Each number is 200 + 20 x the weight over its row's rms, rounded and kept within 0 to 999. Layers, rows and columns count from 0. The size before them is the row's rms in percent of the matrix's.

# layer 6 MLP down, 128x512, rms 0.215, rows 0-42, columns 32-63
108,193,220,209,214,197,228,172,185,211,201,202,165,215,180,214,182,209,145,217,185,195,229,207,197,196,224,194,187,196,189,232,197
098,203,213,185,206,232,186,198,239,187,203,179,173,195,173,223,204,186,177,177,222,179,205,180,209,173,170,240,171,217,203,197,180
102,183,195,195,241,201,219,216,145,202,179,207,214,231,215,201,209,224,210,174,186,197,185,215,195,202,207,228,172,176,217,214,204
096,166,193,204,179,187,215,168,203,246,208,245,192,201,205,179,181,219,207,171,151,182,209,177,175,170,201,217,232,203,179,173,222
104,210,172,196,222,191,228,175,235,231,205,192,182,182,173,223,217,202,187,202,203,199,244,212,198,209,228,223,201,225,199,246,212
102,160,226,195,219,145,218,174,231,230,199,228,192,167,217,185,171,222,180,186,210,219,160,209,203,201,222,212,176,203,202,222,203
100,154,237,198,187,180,203,181,208,199,183,162,207,223,187,223,176,184,172,215,204,183,223,178,211,240,212,152,194,187,208,214,183
106,189,213,219,189,185,168,185,166,179,211,194,222,218,206,220,193,181,188,208,204,213,187,189,208,198,172,207,215,209,183,159,176
101,188,229,201,212,221,199,206,209,180,227,160,240,212,198,149,210,180,212,205,207,227,170,187,175,186,204,214,210,197,192,222,202
098,230,200,207,206,203,230,219,215,184,182,213,177,181,192,190,211,203,177,207,173,184,200,219,198,211,226,241,196,216,191,211,177
091,195,215,238,189,171,203,196,221,209,203,230,157,221,213,190,186,199,166,226,185,207,220,212,208,197,219,170,192,177,205,213,206
099,198,219,229,200,206,218,198,215,208,172,202,189,191,171,233,216,206,187,211,179,205,195,166,212,206,212,210,206,188,228,205,180
100,208,204,215,204,189,214,215,200,201,226,212,203,196,201,206,197,208,178,213,203,202,186,237,201,195,202,205,174,176,179,188,216
098,204,216,205,219,164,202,233,195,202,178,181,193,204,194,212,215,190,218,213,212,198,215,206,187,213,229,225,225,199,239,223,193
095,181,196,210,205,185,199,210,227,192,240,206,224,233,227,206,218,255,239,205,192,206,180,184,173,206,223,188,211,171,175,209,166
104,193,184,250,190,182,218,194,223,188,200,226,196,184,169,217,168,215,204,166,171,182,226,224,167,187,159,197,218,209,198,180,197
101,223,211,212,219,196,204,193,209,212,208,169,196,174,191,193,174,199,202,177,210,172,207,217,185,174,202,181,205,158,200,210,230
097,238,192,188,202,189,201,220,212,185,199,127,207,194,213,200,237,184,193,205,197,205,193,199,194,223,220,213,196,233,223,188,190
101,227,203,212,217,187,180,204,208,190,196,207,233,224,198,215,215,194,211,233,192,200,176,274,172,227,184,201,213,204,200,240,209
102,185,246,186,220,204,194,221,190,201,208,203,197,197,211,206,192,187,197,182,214,204,183,182,200,194,211,247,217,227,203,239,187
100,196,183,251,237,185,208,187,212,208,176,209,242,177,170,195,151,209,198,220,177,214,193,181,183,203,176,235,209,209,189,176,191
102,181,190,176,195,221,214,195,177,216,203,204,184,192,209,199,202,239,198,243,176,162,215,225,207,189,198,193,235,211,199,200,198
108,157,201,195,203,203,198,162,157,164,167,194,223,192,176,209,205,205,162,230,171,207,169,194,254,201,204,217,261,162,179,214,199
098,191,206,190,232,223,206,239,183,211,197,177,187,168,216,211,194,223,210,191,203,214,188,185,195,177,192,158,205,174,205,202,184
099,208,220,195,204,184,161,212,194,192,157,203,206,220,173,188,207,203,169,211,184,169,225,204,170,187,174,176,179,170,181,226,190
103,218,207,171,200,197,200,219,182,200,192,237,183,204,192,160,207,223,186,198,189,218,198,195,220,179,203,183,208,188,238,181,225
094,213,220,182,220,192,214,180,204,178,263,222,171,189,165,203,225,212,155,210,207,182,178,205,235,198,212,199,201,200,218,187,188
102,190,192,183,252,209,162,189,184,226,167,156,177,187,162,217,166,194,214,209,185,231,201,194,188,204,191,194,191,204,178,178,220
103,194,220,210,195,208,197,200,212,202,197,182,173,248,200,224,227,218,161,194,202,210,180,206,194,205,194,205,187,187,210,168,208
105,192,205,224,159,182,187,192,214,211,192,216,222,203,183,184,166,225,198,191,188,208,163,208,201,184,193,216,225,190,200,208,193
096,221,212,195,188,226,177,182,212,222,233,179,224,178,206,201,181,182,180,195,222,168,186,228,238,197,191,185,191,198,214,171,220
101,183,194,225,236,234,223,227,189,220,214,230,182,203,190,175,216,220,224,218,193,212,200,183,172,217,197,168,191,196,196,170,183
102,208,205,164,178,195,168,199,191,204,186,223,221,215,232,175,170,232,215,204,217,229,174,177,146,186,221,223,191,189,197,196,211
088,171,168,184,218,210,189,203,213,281,194,177,210,176,222,208,238,198,181,205,189,181,245,218,162,187,224,228,157,157,207,204,215
096,191,235,188,246,221,196,199,203,214,229,196,229,187,184,191,175,210,169,196,201,223,171,214,117,194,210,204,242,214,210,218,200
097,211,209,243,179,199,224,198,221,191,202,211,193,210,204,210,180,158,226,216,184,210,173,198,186,192,190,175,218,168,194,221,194
104,237,233,165,188,206,227,173,226,193,219,199,202,194,188,187,216,206,235,194,193,215,221,208,224,229,170,229,210,226,169,210,163
104,211,157,199,176,187,228,247,189,176,224,178,223,205,215,208,176,207,187,183,182,214,197,204,226,238,182,212,194,185,206,187,226
096,232,203,194,197,187,179,186,166,226,185,233,201,190,205,194,194,233,189,224,206,157,176,182,235,205,199,196,203,230,210,187,190
097,194,238,196,223,204,200,185,208,192,201,183,242,169,215,229,203,196,232,194,196,198,193,176,207,205,210,199,212,222,181,220,235
099,190,183,220,165,153,198,222,242,174,216,209,214,228,238,203,180,203,218,210,194,197,204,163,178,221,191,225,206,207,197,219,192
108,193,204,214,189,180,212,223,216,227,165,221,179,208,145,162,215,211,220,185,204,227,195,221,196,208,197,197,186,227,199,180,204
118,177,206,159,199,192,203,198,197,199,223,189,210,196,204,184,183,188,207,187,246,211,190,184,184,174,234,199,217,215,223,206,231